Each number is 128 + 24 x the weight over its row's rms, rounded and kept within 0 to 255. Layers, rows and columns count from 0. Numbers have three digits each. The size before them is the row's rms in percent of the matrix's.

# down: layer 4 MLP down (transposed), 384x64, rms 0.167, rows 101-200, columns 0-63
# up: layer 4 MLP up, 384x64, rms 0.205, rows 102-201, columns 0-63
down101 032:094114140128126131163139144116114104119141118113077119104137110162126119114123100121133131124128141106147109085113106096126086162132133154125139108182161070143093091155150152122161108081143093
up102 093:151107131155105102100115110152117139118118101113118114101133133076107119117134131121159142115125122126139127147115176114121119194148136141159119125077145104150085188110130111183145098097146125
down102 094:098069169144112112131120104126115106134137100121126108144136107104125140127126074091124109174113109122082177135139105144083122149136176154171109128099137152117131098101122124136128110107097125
up103 115:175155141128060110147093125169128144131113121150128104107123105145142121104100129106137106096122082132088133140172139128150144151144118096102131105157153087095151086101109123117103130157123129
down103 105:139166100097113137156137128157097126100110125130080103111118133159102114123179123060118143120099079156109151122124102104123126104172139136106121151162130097093134119129141134153121142151088117
up104 118:125128114158077109141105129123126149163134116115089170153107113095102154131158135149118153177096105122129122128134164142141113186092124105162118082137152142143088122156126123138107106169137123
down104 108:108132106134067174105142114110128122156125090153092120152135126119129140126134133136139159124171123128141167091119126105147125124124146083103155089148185122166080106093146137140117125150136097
up105 087:175135094145107109163117116114130122144123114124091200148113099130120131135114135109144172125129138074141097157133142100145132138141122163111098099091112102163151076140136143104117133162145118
down105 091:121099103148101143081144126151130124143103138170120134093081146134153139158118080115172121148149164133181162127098135152138131151104158111142145126115111098156132115150171108115126099133143091
up106 103:124115076111108152125137094149133136151082133136104112134077107125148148155088128105087129096168120120160108129165159107128121156173125104104124103114108175141149112093098098143111130125140116
down106 109:118155170130130132153125113117131140168117164098143156126131123140145156111143087102105100118109120094115110108112111146137163131161108126153112111127188172136084074123132144135134188119117155
up107 095:078107070151141104119103113138170150112114123124138139147146178128103147138065134117150119142124130087094142119130137154143119099167121082163128116146142131121095128124133101121141070120134126
down107 081:123155127131119115095067140147109131121081138142156153162145118129100115108133095160145132075106141089071144118137100125122156136143106104109128099148133135136121182135134151090151132122171121
up108 109:118156136143129096112074148096133148125115095120139146156124148148100135144134168130157127169171123132127129130156162171158134124116140081167128094146144167111147176166126123103111151130101104
down108 097:127128170130097082134120151161100132116161126101130113136111070143096138099118148130138087158156150115093090080139128175110149136131138092151163121163118129135124150135119148112153149136114088
up109 112:127161120157136109127118094086137132174114119131115103108123139150170162095156131129159085171106175151116113108136098136128126156184146124130091100116122165099107116149112121113124142085127114
down109 109:119143137117141090161136155138122118148130114155120141153154137105100063146143167137097117142169117139144176131121106099124136118156105107113138097163143135092128154152125152143141073126186111
up110 105:099102091153133092123120124132123128127143056164150145152160098155150148134154144124145168164119072141137123115140093143129111149093109139164102106119135087141125120104119137143148094164141127
down110 105:146087125164136155144137100126098134146129116116136126135130092123071156143185158137170131136148086157118120090128156105115141144121152151120122076095105134113122104112135149162166090139118108
up111 110:130129119132141167097143137105075149148111139103103129131128118113121179112103113139120130104080073149102152119154119133168163139149090092139184091111101130140112135173112146136134124139135113
down111 105:138156118063097146081174112132113144122146149112102142143126112087115082105158143114097077098115117159116119105116151127154128095118110137124111129164132133108152129153111143096160095115116111
up112 076:123114122171115110101137119128155116105132115157158180181141153122125136128157117110100108117087109113139136118120175153147141123171118094105141151112125086137152085116110126130094110105075153
down112 081:117141138089105129141109144109095155110154132111119073104056143145149085111103104135168133134128151119137122132120126116106143126109126122148092096119133169135153174127164154108161141133126080
up113 083:091119107148154135154136091156118121149095140135124130182094130123164144140089113143160094150115138138143088122125067175168125147097156132141077141131126113131169121124113136129125153137111151
down113 085:096118146132127163098127091124111145116108118143131139120100150154112093109177110150079169101115119170115140131141128125153140145065133136148145152134100115154124132121088177102158145094109109
up114 103:124139080131157060116143097110103150149101125159152131150140083135128173108144147106131122137090080164137107116133169150124152107151124097133125102114172127132169154114115130129128111111106133
down114 105:114109140167114098113148116099115104124152115190158116112123102131131149084125098099133151153120127115135095129118121121095138112107107085132152105150152176111159151129147125115182150153081149
up115 119:172127156144090133149197126177136157122097113092124129153119107062156112159138138117130140093137086144126127134116171138127120141142095109115096122128108135131151131114124102157129143089143133
down115 108:108130114139139159110091137105139082114131101128103118081130099123114142102116133125097121111154102122083152095103103141127110141137115169151122115078167106146121086138139142105131085135079089
up116 070:150093165144117106154099146091138130180139131140164139084123132119155137139100104114183143122127128093144090152128113137147172136119095176088140081127146141096149115120127127121140158144118136
down116 076:131131156126102134102151098152121112118124160115137126092095110179134110121117122122116130170139146136163076099135129110156073150124129124156102109093107143097150097140129147133196115095127103
up117 096:079118128133217095116151110170151144123118135136113136104140106142129121153122153114130114147173111142140156144141104116143109114143144123165117111168138100144095132136105076112148165140154142
down117 092:153102124135120154103096123149131159099104116122197120137121077154091153136153125122146163143113102135105162151111122119149114153129101131135143098123182123085117149096092082143142117118128142
up118 111:155087142167128131131153100130124160135133087126118121134146170103145157154141121088139155130130101097114137133204078160106144141123125122121085118107143144108125130145105119169155136115167107
down118 104:127094134106132157157126109119089168121144111100141094161125193130123144164098132151108127140127136145107093111128153120151106162127122103100121134145197139105149126119155134117089146114092159
up119 125:182148125155122129160145116137124140136128110113088121117131144151151153123130126067114098127135099109164152134184113139158146104127120111083089104090177099109080111110129138133121154119128141
down119 114:211081149105158125133122160163119106152100131166151133126138098142138102123137154098108137130146120104139123127090185163129139147141116117109161157159149115145140128142153097112129153105124115
up120 131:122186104118193114102164092146110142132125115139117133127140143125145119127169139096124103110112112134093103160164102131148133139151111140104139115100150137094083118136135108144127197133096143
down120 113:099099152092148127153130113146086168142105109119164110094154146094137129133115097130096166141136092129108103114155114174170134100149141110141138147114095133112114115137128203129146140114139139
up121 045:173117128138121103126113127101201158107099093122125135112135135129140125151109124137143125142056128134152116143140114096165119111160099134139103148077150160136142129159090118137086122126134165
down121 040:137126101128125140138091140133126077099092128137147114148111128101144094155157099141083129151154141095160113101095151139100110153115140093135153174141119099078096159136121168085135133130127139
up122 096:139128141117135123156118118132148117140112157099137105125162121144156126126072147146129090162094157115085115143121161112146131097106122138059094092084128125144131125098105127145144138159074144
down122 100:144078115166129104155172132147075086083116165130173126111104149129139125145119098120110137153095151099102154160141104130130081128154146119145164117105113117160108126136130118103147109117132107
up123 092:196124122132101135104171117147147134132127094126093103146121129145171082159137123119117130181123162118077120151094153129128113144154117125113135110095144123087116121128124096146169142092125109
down123 098:101079132169132133102117178151137108117113128133135101154126147147129136125078088147139198137119120115118161115144118131159131106126164111109134149158106138150151152140143070136090155137150137
up124 082:096122118132192101176125114116092136100130165114140113107160115137128139129115114167136142131152132120174104176156087124143101110149121171110121140123158139174147145166101118116160127151131120
down124 086:163147175141128160100090127139143093131164123138133139152130109101106134089109105102119109087121111160112161074141122155116149141123133106130136137119140108108097125125139171108173137084139077
up125 108:153107112109073139155162094131110137160120128129120099133089146127177146144090153101138170123108096101128113116175156152143129118173150137140087119124100138126162151136114082115100132134118124
down125 115:150124099119112140097117114111168098092140154146116127104152129171143138137112148107114101106156145164150089109078124147142063127136102160152123126189141103135145115136162148138126161143137124
up126 105:155138158140165119123131122098138151106121124088105151141106117118083128120131139130132137110111112134194109127132111123123135150137140124171181121111140163124095124137116087191107058123120135
down126 112:111127122108109113104141098108109133136134129099086107142124173111142132092115142117130176167133126138176116151138105087140110161151140104131151107169139148087110128136176164155122101148130180
up127 099:087125126126098096127133153151114139151129128129064119138108165127127137159157156089127115132124152105138120150112193145143143143145126082108112124082169109112138118085104095149162129137105124
down127 098:114148136192091134165139120112114128142137162124114122140109181152082106120077128124135118161131124154099138140114128155130116139135149161137105124105075129100151141114112175136145130075123103
up128 086:135178083145170093062162136113138139132107103138117138130154162103140089167152145111122178149096143094132111117138131123127111163150135139108125115139145102138109130161136125116115097164112149
down128 088:172109130136112143139129103142050103133143160120127081156126131130117108131122102132122115133157148102142146127135086120085082183115121147135122083140140122114133127076136173137126115146106135
up129 109:183176139118125126141135118137137149158133117161093086139141122147116142147101142086157079077124100126106159146144122136124151109153145128139125122165136132169066142118115119174130125141120152
down129 101:177166130162161168145132142149119101116125136149140094119149121121104117129109062128112120174119164146133134144132121147102142085097126100126130165160141131155128091121143119118134152070115101
up130 116:148163119154098137161094154147085134114101160099169138123080108139122153143130120191161130099113103116112128127108171137143136158129114118107098145114137147088130164150116127099108110119115163
down130 114:146108131154105143111166103142112105144151147113123131132148140155099112100130107144071112168158099093154118162097117143163122167116135117149139099118192164147154093112134153162141111133118127
up131 098:101134114153166132134140122171111135159083166172131101083105080118136131151076135102153122161116135129155122151122156093139137123113128085118178135147124151132114131125106116143118132108171152
down131 094:157138110176105097142136151128122108162096152150103094114106120146156130070143092112126109092099170130141103145149129115121114151126104104134116151140146158162082118137123114113140116076146163
up132 092:135121069130087136128171105095145136128106119120094131135125102163145126140142123136139178139097093103112142155112168132135149156135119159179119123093131092097112121171130132135147133135176159
down132 093:106113105081122126120183113128079132123154130112116131160156143120153110120121132117125194138077136134138132112098097130134098161170110106138115133146097150087121102109103162097163133139127143
up133 099:118142105118169097079153125138103133121115113128111135126137150135173154153107128148124147181113160153081112086100110122141110170143123156137120107146137135163077136141121127118115173171156133
down133 099:131107155090093151133134169136163114195108084108141100102106136119100135137120147146158120154098115129165139121141116148109139129118111168167119075161134123153112091120150133110096143155120123
up134 139:116150137109125134123122128143109141159111118126127131111098139126162156146149156143133067143117148199097120132153136124134153159183113130150119153122142141086155107154094109102103124147186149
down134 125:130141165113133100139132118125133142085118100197112129160137144098096110114093123125142131136142094179139131117138127127116100138121094113106128091109111139108110134122132203069117146127145155
up135 107:150101176165096146178123130150130139190113126103089130101084124119153127117160129128134138132097156095123100133110100106140131104090132136119110086110142150136145119125123107164129142141085168
down135 108:119119150121091150142148106143124112096127125124156119056126080112138130095130088131118136084127134043112107118127121089132144142119121127142111140155140139162115099134137141147145132145079152
up136 079:111135126137181121129161114160166115118129116117148104144145121128128097142130118130167122114137115127137121123175151101151133164139110153158129171151178144091125138082127148188101136151074129
down136 088:157087122129121114103108102110118148099115128112122117141152133133085111076123115136096134109117107125095169118120127121122148091133154061122118154122114116128144123082140066161142133101153085
up137 093:119157102143155103113100161123130145174131121085128171106150115140134176089130133091114105108095118066137127116158123101131130097125096138131138105156114094112134089146096139154128156100127153
down137 099:092112151108112122127169153146154120073124121107140117179147123141148143123160128137115107145153145113120117101141163094145131119124112068086125130146118151079114096083117136169142145104096119
up138 094:109133160178097102146143156133138140115120082124111160132155096135118110148119106154175105069161137110145139120142183149128131117122133137085112158127145110134093144159118113163128099121114165
down138 101:136154097145125125158124114170119126105136087140122142132131117102117106135096156166143097125155123148092116106144088166111099108109096102117118092174127118128117148091158190107139149122171119
up139 111:128116109107104089149142154116135137137103124130116169135162124115109150176090144140130192126113123111130107147164163144114117185155125083156098101101118170139149128127099109152147102131138113
down139 115:112085118115143165131127125113125102148180162150141086117102138131128127116138140124129164173095149102121120117141117113106108094129158115183156141100134156140128200119136132125114081120107101
up140 106:124133144156085126176139123147142118168126136081089098134161122123124119153132180114123138142138093114101075130187116108155147108096138155099096118129150152142149154120116107124125121168122146
down140 119:124077187097132142111125167123138100129152146128116132142123111165111155069079164126120126170129168093139136149106118128142086099156110097118100119108137128155135122149126117107132127157105117
up141 102:144148154137076127130163150124156145142105104115071113149125141131144170124117100143097122167103131076131119130137175124115109119129136139139124127095104120175125157173108125174143096101146110
down141 104:140134124201125078145145124104105119188122147090130143098101147136163094150156123111093139127147139120111113151157171125121167099135107088114115106130125102116137104114127156129131124096149148
up142 114:140165185121123126144115109099138160143152108121138116161096123118123103146146147148112086138145174173119122139117168143156135162131120156167142146154116112106181167131125098103107170117110125
down142 114:098098132110139096148142123111108141136153141124149182175135096105148093136127138119141177125053164153120152112103126098155099152098125125165118117113114133128154111121134097150161121129157138
up143 113:131137135161152133160089131093157145127150126085107131145141089148140099109134158088147082117142114109153110134148077153146123117119150128119092071125178162134108115135119121139091126099147112
down143 113:158103131124108098154132149156155112133113108190154133134107152126095148111076093068128101150112103128161139142091167130121081125130099141105167143129115129115141129130112144146148149113160136
up144 112:169128155140086128120152141136157147152115140138168135110146134102150122108133094089170096122132071098125126097114105122110111110144098119130062127100159153138091142131111122156122154151156150
down144 106:178150151131122134092152127139088111129181122097151110156143095135084112125112113099082112139126103106099138086125099124110115142097119154167149121158133164111118115106151116107135105080111126
up145 100:164138151145088127133071142136113137137124116110120101078140101145156124098133129139128085138104145155115126172103179138150136149172148146124143160110152126125161177144115121135097098094150128
down145 101:102108127090087103126134125164116076114136093151155145156147106162128151152161150104150103137137120132157138092128125087155140081096109113137165117124161115130123074139123154132108091139143132
up146 105:173112106142093160150117139087157167138123092092110142154111086122153102137136167125123134140130134152156111111153102146112115129117115078143113102107086116080084154144124093117124126118103140
down146 101:133095118147121148120160132165151123159133118091106093078154146157127124111103132120116113133156116170108104101099116096131122137129105139111146123148111140147135161156162173131112207100109121
up147 121:092127043111125097120129078129122144151111160161144128128110134114143098143165143084131089133088126154123131149147137136127127136163114134126088115143117112097116124149114094115111171130131169
down147 121:118143095077131113137160112122117198148112161132132133118137132119162093149126143129148131097126122117068130109171123167108113158124111100140108117135110139138108087101079122113165134098114144
up148 096:154132081123140124138060101101119147160108117118182115132068141130119118168145166115157085124135154105116145112138119163106113125133125125131132131138123163115113151138127098091077110134105122
down148 096:109141119122117147106116149121149163117133146126152120143131178083095141179142156150067097114157140147085139086155147143091117154140141130158125115126110130096114138136149148108152144148079108
up149 101:100139119115158125132114170095117151151119122097075119139172122125107117122131101115167161147120125143138146155113136135107152136120084056156182134121129152134145107164111117144140133151161160
down149 111:126102124108148098133104118142085111057116131128108106167108136128084118106127137102148127139170119098105135146174145129136130125124076134122171174127154141120137158157148127150179138132143116
up150 083:115092142139151099117112114164145141122073134082134176101085176145162125156156141111096146134120123141081118145081108110127106142098104099118163139134111109144138125134120149146106111160122117
down150 085:148120106111156100109144142131129089149124162127139085123118140180104109106145130139114138121157110095150158097152127162082093161168180149135127123110144113126130123101167139106179131122153151
up151 116:142164142156155112170191101109107145140118101106112129129145138115183128110144127108134144140168105099115100166168096163125130122146124112143072111106119114105130139125102137152145165112103147
down151 107:133104112097101088105126124162107108138087111148142160087122166136113127141133148130144147132126089124121136136114166163098152154177080097102166156139148150151148148162144109149103155134133108
up152 090:166125083119130128128115108124150147102110095122094158120123075165141127167126127121135121127129151096129156133096174144134111147112127112075064137120148151161129125126127082091093144118150123
down152 098:134116126135125123132117125164125072130109135154164132139117152114120186138139138104140114139126116138148105104168091102107140124151120123125111167157162102143140080170207144120155128103139147
up153 115:119127125122102165149139102162116156156137104107117147154070154073126171095117131106125142121076140155123125132128162100144127162109105110139091103108127166094115102134105125109122136129080134
down153 106:124080141109101141112102161138138100133144121163122142125115148132130135098124124118121114153100143123150127128148163146141101162123168133139096172178142144086106152131096146106082146199104120
up154 113:145182097118104107138100108138108141133120123134134107087102117159126145130148151102085084143127083163164129165174129130148126103116142101128123105148114111152097092134091082103117118137161122
down154 110:092132128116165072166153084162144100132096120127121144100095122141133118117121121159131153141147092081116121120126128111080104131145133128099104158144070116122169136150160126160118143141139107
up155 096:145149117141117113127062098158129138159087143115127113137122101087126179162085117111119128185148137098158101120153125128119123104129126084142133109107139163116133106091116127132100150135159158
down155 100:125103114151113120099110099132099124130146129092144073158108167123104169124114077105151118108168168091123156111165098146102118140114151123125151118175153133127111124100117130102095151105150124
up156 097:129161120138155120124130144166144148098109107152116117153171093105155166092131109157151148128142103144113143178135187137103098168112114163156138125092140143124115133120094116134136128176160117
down156 097:105151100137140127118140173134127144106145148164139111053143085155150153112143126155135111165123161126112133128138154134158088130092134174130096166118131122133134118138064115129138147125102149
up157 096:067166090114155080114120102133166140132104133084142118101124086125130086150094125158096103114123121164130137124171117121141133134097125123125169128097118118138141126133118098096087141096129142
down157 097:128140154135109115144119151127112091164132135146154108087103114127106138102157106113117155126133108126108160129105141127101110140143182085169105163151132143132106136113138186096176102077118112
up158 116:129099124130089092125145137175121146185133093136091148103092145084133127135140107120126136143116162157136171106148102103139137192163131108092124138105156140144121124124112139162122113141163145
down158 113:138135138110101152124100140126182134106126136142149128132118165096104144148121123122133143119153142159158086131113114169126155197126126102130143099087155154107113133117130100116165140097149063
up159 094:150110114141135137106125111158140149132135099140135158145132161049127176144119110081130160144124120061109150110141169129123145135176091107164155125099135147131136126115117130123135142150128099
down159 099:100127107096081114093115111128132120131129150139110143142094158066136150182114096137135125148145133127109110106098154127092109141097171146145109112127116166122109117108153148158172101092106141
up160 088:115149126112119183094125156131139134139095156108096126151094133102103100129107126147159141165141108121201112159147094081149101146129114122168110110137121149126148128151127126149132160126169149
down160 086:130125129164147127105115152116137147103138153123148140180131130112122067135143132122177156132155094125131158095126099123131108140133085143094161139152150136121077135103202163123135126135129131
up161 100:094142141111142140143142129099143140145123145127150164185127155123144154130095108122142114038077115144151150123149173111131127158114101128149119118099120117095151151169120132121110139158111135
down161 098:097122195095123159119139139152136117121164112135147123146125140097151117078164127125130114151097132185151115108142122117143174109102167114147142134116125092121116121148159162124167103163120150
up162 121:067116115161179117154121090110114134139114127143150174110120115129119145150130145104149127110113138122113141100107090137152128125107098147165119087116083121078068090143124127103126132112124149
down162 122:137170140140093147132134172104141133132115111129133145124149200165091144131140144155138088105125128114133161093108123141099127109115100102141170091140164142150112168120091126114167133140101115
up163 095:123127125142096114138147122137143138106102109086085168118181124157124121159091137132116141103108092151131131136106123150130128163139131095103106127121171175130074153161118144145124086115081116
down163 102:120108135135164161130082097105137114136180093144120134140136138121106110110113119094154174142097130146141149122116134130129146103129200096153136059149107123102096122115112134119129154117108103
up164 080:146145157110127142121119113126152135141087143090144128166139168141141137164120136130125159114071089135114147094126180146159145089100136148123133164091153123129109107132106153159110086089142105
down164 086:173077138106135104131149099152124065109155138141143133134134097112115107093129077194126130138180158122113155109103104128116137136137136130140122126166114116107122105163121158114143153111117113
up165 091:123157150125134133123115113154136154122100144077156182149137176122119139151149147117122145188092086151112128118087129130145163125130111144132161153142127115113113063093117143121116108107112108
down165 087:118103121075121134129179125138080085109099167148145140111125111091148113110117119156116103146164156144132150156136102128133081120147124133146105143143097097130145083142122153142128090086105108
up166 085:139112129085139146163147112174145138121136090128099151108155155146127139152125120170112122116125123096107116172134155125117141133129098086122105079120130124080162121150123067171111155106136142
down166 091:094079152118133156139144143143135083096140169113149123071125135168106095143097114130143134164102129154135121102118117096115133133099113137148153121144104153124130151118160201141158132130148121
up167 111:116075107146103127118108114136145137166148085120129102121139149073146114140144098157115124146138036109112128105107161105129109142107106084146135122130156118173128126151120110148127118141131125
down167 102:095183157098091133138138096143127147173125085147081072096117134128098096090131146129128101103147123116124127115156139162125157166110125127122117128158132130163132093125134171138106111117113134
up168 120:148158079143074184098129119096120147145119079146123121129144110136094126116105140125154125145142123153146123119115106132145136114153100115173172129131142118125123130079097075136109107156095148
down168 098:163163091077116168144113139115134112145140111164110129068130113117096080125138110110130121124132152118118136109101110130125153130159122081143173085153149107093149122120122125119145155160093113
up169 114:117127119148109112145134084132128154148136124089041121175103110156166112135093147129096134135128116123106146143162078126121142141126150172108134104109112158133091151153123121155109100137123127
down169 112:146161115098140148126094120135153134110137146145112145111141162117096146122153077130144163125150166083127151126117113116081142097123158107097135130159130099123121112142143149069189101123148145
up170 112:172135098129131081156170147160164148082153097144111140104129155150125154128086122129107112190129130128151162147168115129150137104169129120126137130119107114161104149141112132154117085110124136
down170 105:148133082086155141114124137093164148092179123126155108128171141121162123137159135148117158148126166097163131125137189119126075153151152112104129106100135128092126129138133145119118153142113143
up171 095:061125121119149080140123135132152135175118137101082181128149159137137142169127129131091126159099108118128161102145095156141124154145145103091123137154153144182132134109124133126108115110122126
down171 094:118127106102131114126139112151140086100103124127154122161106122110110139077157084184158161148137106134130153111104123161091109154122122161117108164094134074095131161141165112120126134124107118
up172 080:121154087115111111130073111114131145131128108087110146111160083131149095157145134118152096134142085115112103124169117091165111128158094125153095143095116160152117113123131140123121105170142170
down172 075:098161150142126120145144119111145117125135119114092164090112130130112118114134131150084098129164140103071124095100100166099113100106111106133123137163108121123130168050123134136129111169116121
up173 095:103092104102153136137097134159170128117091116122123128148073123127110114160105179109160094144099136161096106113161130134160126164111133129163127130086111122106129169092141137147093120118137117
down173 092:102128108124124116124100156114159115168135120125095133133121153126124164072111092131133143126111146155100083104153114131095131136103107110104178156101104155119132161089119128082117097139077141
up174 082:132143134127136083118096076122142145091155112111138131123120129177103154103079113122160148136127146091175142150097132114163132072119105098107128127106136155140115092159141157119102114138155140
down174 085:111152163108112145141147139138135099184152154163143165133132127132089119118130122115100111140133187097104115120150151132118115108109111103130079133171189103139128117126166147124128162138166118
up175 073:146144098145142092177133155134150113151127144143164128084107151134123100147128108143105153101123102131134068156148146140128130140154109183098137127139142139152141154141142094150087073123097124
down175 081:126133145166158137101126110127109137130137111135108100074148116100118144158132171068136096194131137124093112128106107107100128162133107107129126189129123135129140126098142166123151143151158120
up176 099:152155122140111122115110088127151129100095109133142163165133067105127156136124106160120154113096119117161093132124106125130104103143115133181131153120111149111120114084115120159086145066115136
down176 099:138100081148124145087145072135139117156150129148155136116103143112164161150163081096127092118154128112114094124097122126131154123123135070146121153141140144137141123086141163106119123130084112
up177 122:122136157149123119125184133150128129159130099130091152166124140122149123152120135093119116113149110117103113146134081086113119118189107133092072135120156159083084140121103103139132149113112128
down177 120:116099166133135125108079139124151129129108151087127099146129107158118108135093104105119137150132123129136118170084118126175123104102138158162136139173141119120078107146165088102166120136125089
up178 116:139149149147107149151151134120135142138106124102114097104121096131161144077174116142114078111159120126148102129105112085149141153144121185129131165133134155105163083141115107126098127093135164
down178 115:109129129110095134085119112157145131138158127197125141170128175122139155126128137180097117155103146102069145114150093105150132146118168130104113136149126145138099093135143131140115162139147128
up179 076:109135106131088132140119157141169145116102126124141178101123089128125126126169135142167111184130126099110085144141108113128163137121109145139084122181161182151154126159153117115129121130143130
down179 076:151119152117129108113131122145156151144133155127116169154128135113115117125124134128167115121128121148129135086128130144094115137127104127120116134111108160134116123108255145153173099145135117
up180 104:122179117108096121126129168139129160123102104122085108180140127114096144132141114165106097140125132132135125150122166126104139182096113109143118120095137135113101158166093135181111133152095108
down180 107:136107177179123092127186097100115115114124168130138135098131096127113136147113133153154131137126146131099120120118174126130138117066150151100162112140103111140152140124100106143132153107130073
up181 101:155151144119135130171089137115109137121108118141131124119139140127142130130162134143113155129128153121100090178104115156148140174130121102160093127110144132106210079137120088133092162139136107
down181 098:159135093096115120143132124166075126101118115125135153112117145147185148109131139124162172137128147164155164109156129140146136110173139147134158151146106108152173116098079118168123135118135121
up182 100:131141132120070092140071143136155145109115140153117137106148109149155141126105116091102108151117137165132103183144070130126103138115123116127075125143106138158126136122111117081098144162131133
down182 091:113136124089086065146130164119144165108114115121096153152114145125113166105123111122132150144126162181119091113144105157110101096128115122092093136164117130116113101134132165083138142144142146
up183 108:156151105143152134125146139099156140148114082103070115170106151134128143115101142103130125175141121151148115115141160113121166111149145086155144140106107090171120135160112096133123161164103132
down183 100:179143151174123121118154117106116090142146082106114101121119163129130146131138087107132153128136141177157156088114117133140150104136164089142147121132121125169109147074148145120097144094113131
up184 101:108137146132123099144152118134126146089120118155121160130145113102129162134122122176110117109123111129098104125132127120122150147156113070156117127072163156103123115087110135155133202085119107
down184 097:110144161159112087143132148109128115130126140141141119069160143139125128116144062163118118153157143138120141140138132129069172131144132130144114137171179165124146157147157143129132138147083137
up185 112:149128131147120157149103159162143123140132101108085113164122084094144138120124158159128145137129089059163102137116083135135140115099127144127082107114106139101095117139110142108114149115092158
down185 114:133115133117094116136148122135112134126115126164119182185089144119122146137092111137170196128145138119131136146158161126105130101139107135103139151143087106108106155128076095123108087128114114
up186 115:101120111135103150127126113124118137168089129101135124102141130129132143143144161117147146154125144093129118123128094108123133092146142123132069079094154110152084091103120116122136199150079138
down186 114:160149148130083144160143121132086154146150127123139129128070097103142143123110130110134131173110156108094114136118155129086135158140136133180173090102104095141101122145118120123128094096133095
up187 039:147137128162134089157100068137135159147113137110128136138143091154123137170131119118147142154100098128142088124148145092163157161161073143117137130109146162131144125160105093111114149130126170
down187 034:110129078077141133120132127109106128153148158115140142155120084152145127134115113125150153188108178159145115131130080143156130193128123123111141162132145105128102126113133131093133135119085152
up188 111:095115121137144066129141120162126145151117160132121147170151139150126143130091149101160066113117132169131125141132125129137131161126108145112105079118124132149154108079118082153147114111084130
down188 094:089137159107146140130159109154109163126117172135107160141118127156150101112139112091136144117126134135099151135130119143137130139096189107120107107127152119138135059080100144120147134075104103
up189 093:132184113136170078127143116134130154129144138132152120163133111130148150139084128065166107133134159142131143126170164117135165125127139094128106128108177132121092111096120110105127114173131145
down189 086:125147124126081123129122174159143151142126160165132136139116133179164084106171098116171124134142136118142122123132110127145134132095151106143132171169127139118116073127149143080116138162163126
up190 088:102074131142046131122178098109109138128105129128112121129093085095148119112106141133136130111127138065097071113130128134137095117135134118123131149121111107159147124115134125118096131150127157
down190 085:144137124134121120096112141145115092162155151114125123125156138110135152083149127151104153126109117106128169096085155142083154164122151093120134139174144081111126142112150189094127129117135163
up191 082:125139127156184127151199143123125118119143139119146111109115159093129109124126111159155103152105112157135158142095171122145152121135091139100168192111121103159163120133112127145120153140117136
down191 086:155139104067076123110160112144120104163142132128162128146121083127135071104099093119106132153108108139087111180126161145139134104150145097119107140138129145155126110104119156116119145132106147
up192 097:116104104139093119153138100143092130122089151094120121120144173120155139138122113093145118166087093096165128156125097133120132160182121090152109097116154159091148129120109136153137140162142147
down192 101:097119135162099122089157096103091070143125116169146153095124161135147096127129102137107148116126123093115123116129132091113109157145107126088108136121175082162125131158154131149124132148165133
up193 113:118113089132101172191122140134138145156128125160099103108083140120122142161133130069127158128124121099095097146154178091139098103158158108139119105127143112159147117114113135156138142135120130
down193 107:098099124119113104117100100133161086096100143099148135117135156083109144118147097145135153105195111113136113114083116158133134169146108139112139104105172092149115092139123129105142110108111138
up194 091:136140180150141132142143102142151152161138100106144137163168139116148139123073147089137137161121107085073123128163082117107140155146112119153146138115137117102136090097124156119116153142113155
down194 098:125126151084127107136130083128121131102123140157145103097106155127141172121070138128098126140143133111102104142098135161100113153085106078097137149119144181125127121140117139163090129155133091
up195 120:100166128116119086123162112178119149159139105120089122110127153137176129143096148112137107155162141157094109178122177099146146115131118116148132105153159106120117135108111106150152137150169146
down195 108:139175123095116146097161100134114114144159137133135128097109106157157113132119074150110150088140129105122101123120103124173122106119128136172128118068131128158173130116144081133121105164117151
up196 094:115140126123130119165141093136155150090102098059133151107142158156130122111179135103144133154153152145095123118141098067142158114128105155134098162119148152115147137128145118111138129128178131
down196 090:166107139134126136106103154154146118135128109082133127134154123138155123120125103088141207122140156146137116089136085127096095122085137125126127089140100158135129110105178138116126168115109100
up197 106:140118089149185102087110181121148150138131114142156149084133122127132157147124119129159114078133079107101132124120067104130151098135117164139159130135161099116128126135095144135113138104129138
down197 103:114130134115059124126149114150146086106134134175136151127135157142148141101120125126107113145125136114138110129103131146126095169133114111096122110149091105113046089102146094141112127084132125
up198 108:149124138142159135172135122107125140135099131178082136153105124085116112129119167104120165141119108079090153132174127137139132129162110099111104119090107142101111162130129118115134138163183118
down198 104:113098113128129129074138119104142102145170106153119130087132151147120127147139132106137156199159162117134134110108152133087141139123124176149096088085149125085120131108160137153119137147115129
up199 098:132142156149165112120105112145167132203126125120080144126131089145109120106134126117146136124107118088119111136157135155144173119106125140149091106123131112125099065101133112172107115111160140
down199 102:150110100115148117117120091121138087140169086136148155129138080164124082144140128092116142148155115143125118090138155114122130069094115114135104160170101148127114084147102144127103128101129117
up200 114:134145127153132152128139103125145139105128095174148158130144152091138146146142121112105119150124159186154147145165116124143123177152109112150076162100126121124122078142114119123103130152192129
down200 116:125104142075079155148133121120122124134108143154161125136159129126139156135098148107132164163172145132156083101083162137128110127128124144154175146148128134092138121119154143127119171145080103
up201 089:122135100151139131100118135141146154127108131086156149138182078128145145115121134150145139086126055115076119125173120100126157135133121095131137153121160107140123169110093124111100109131133149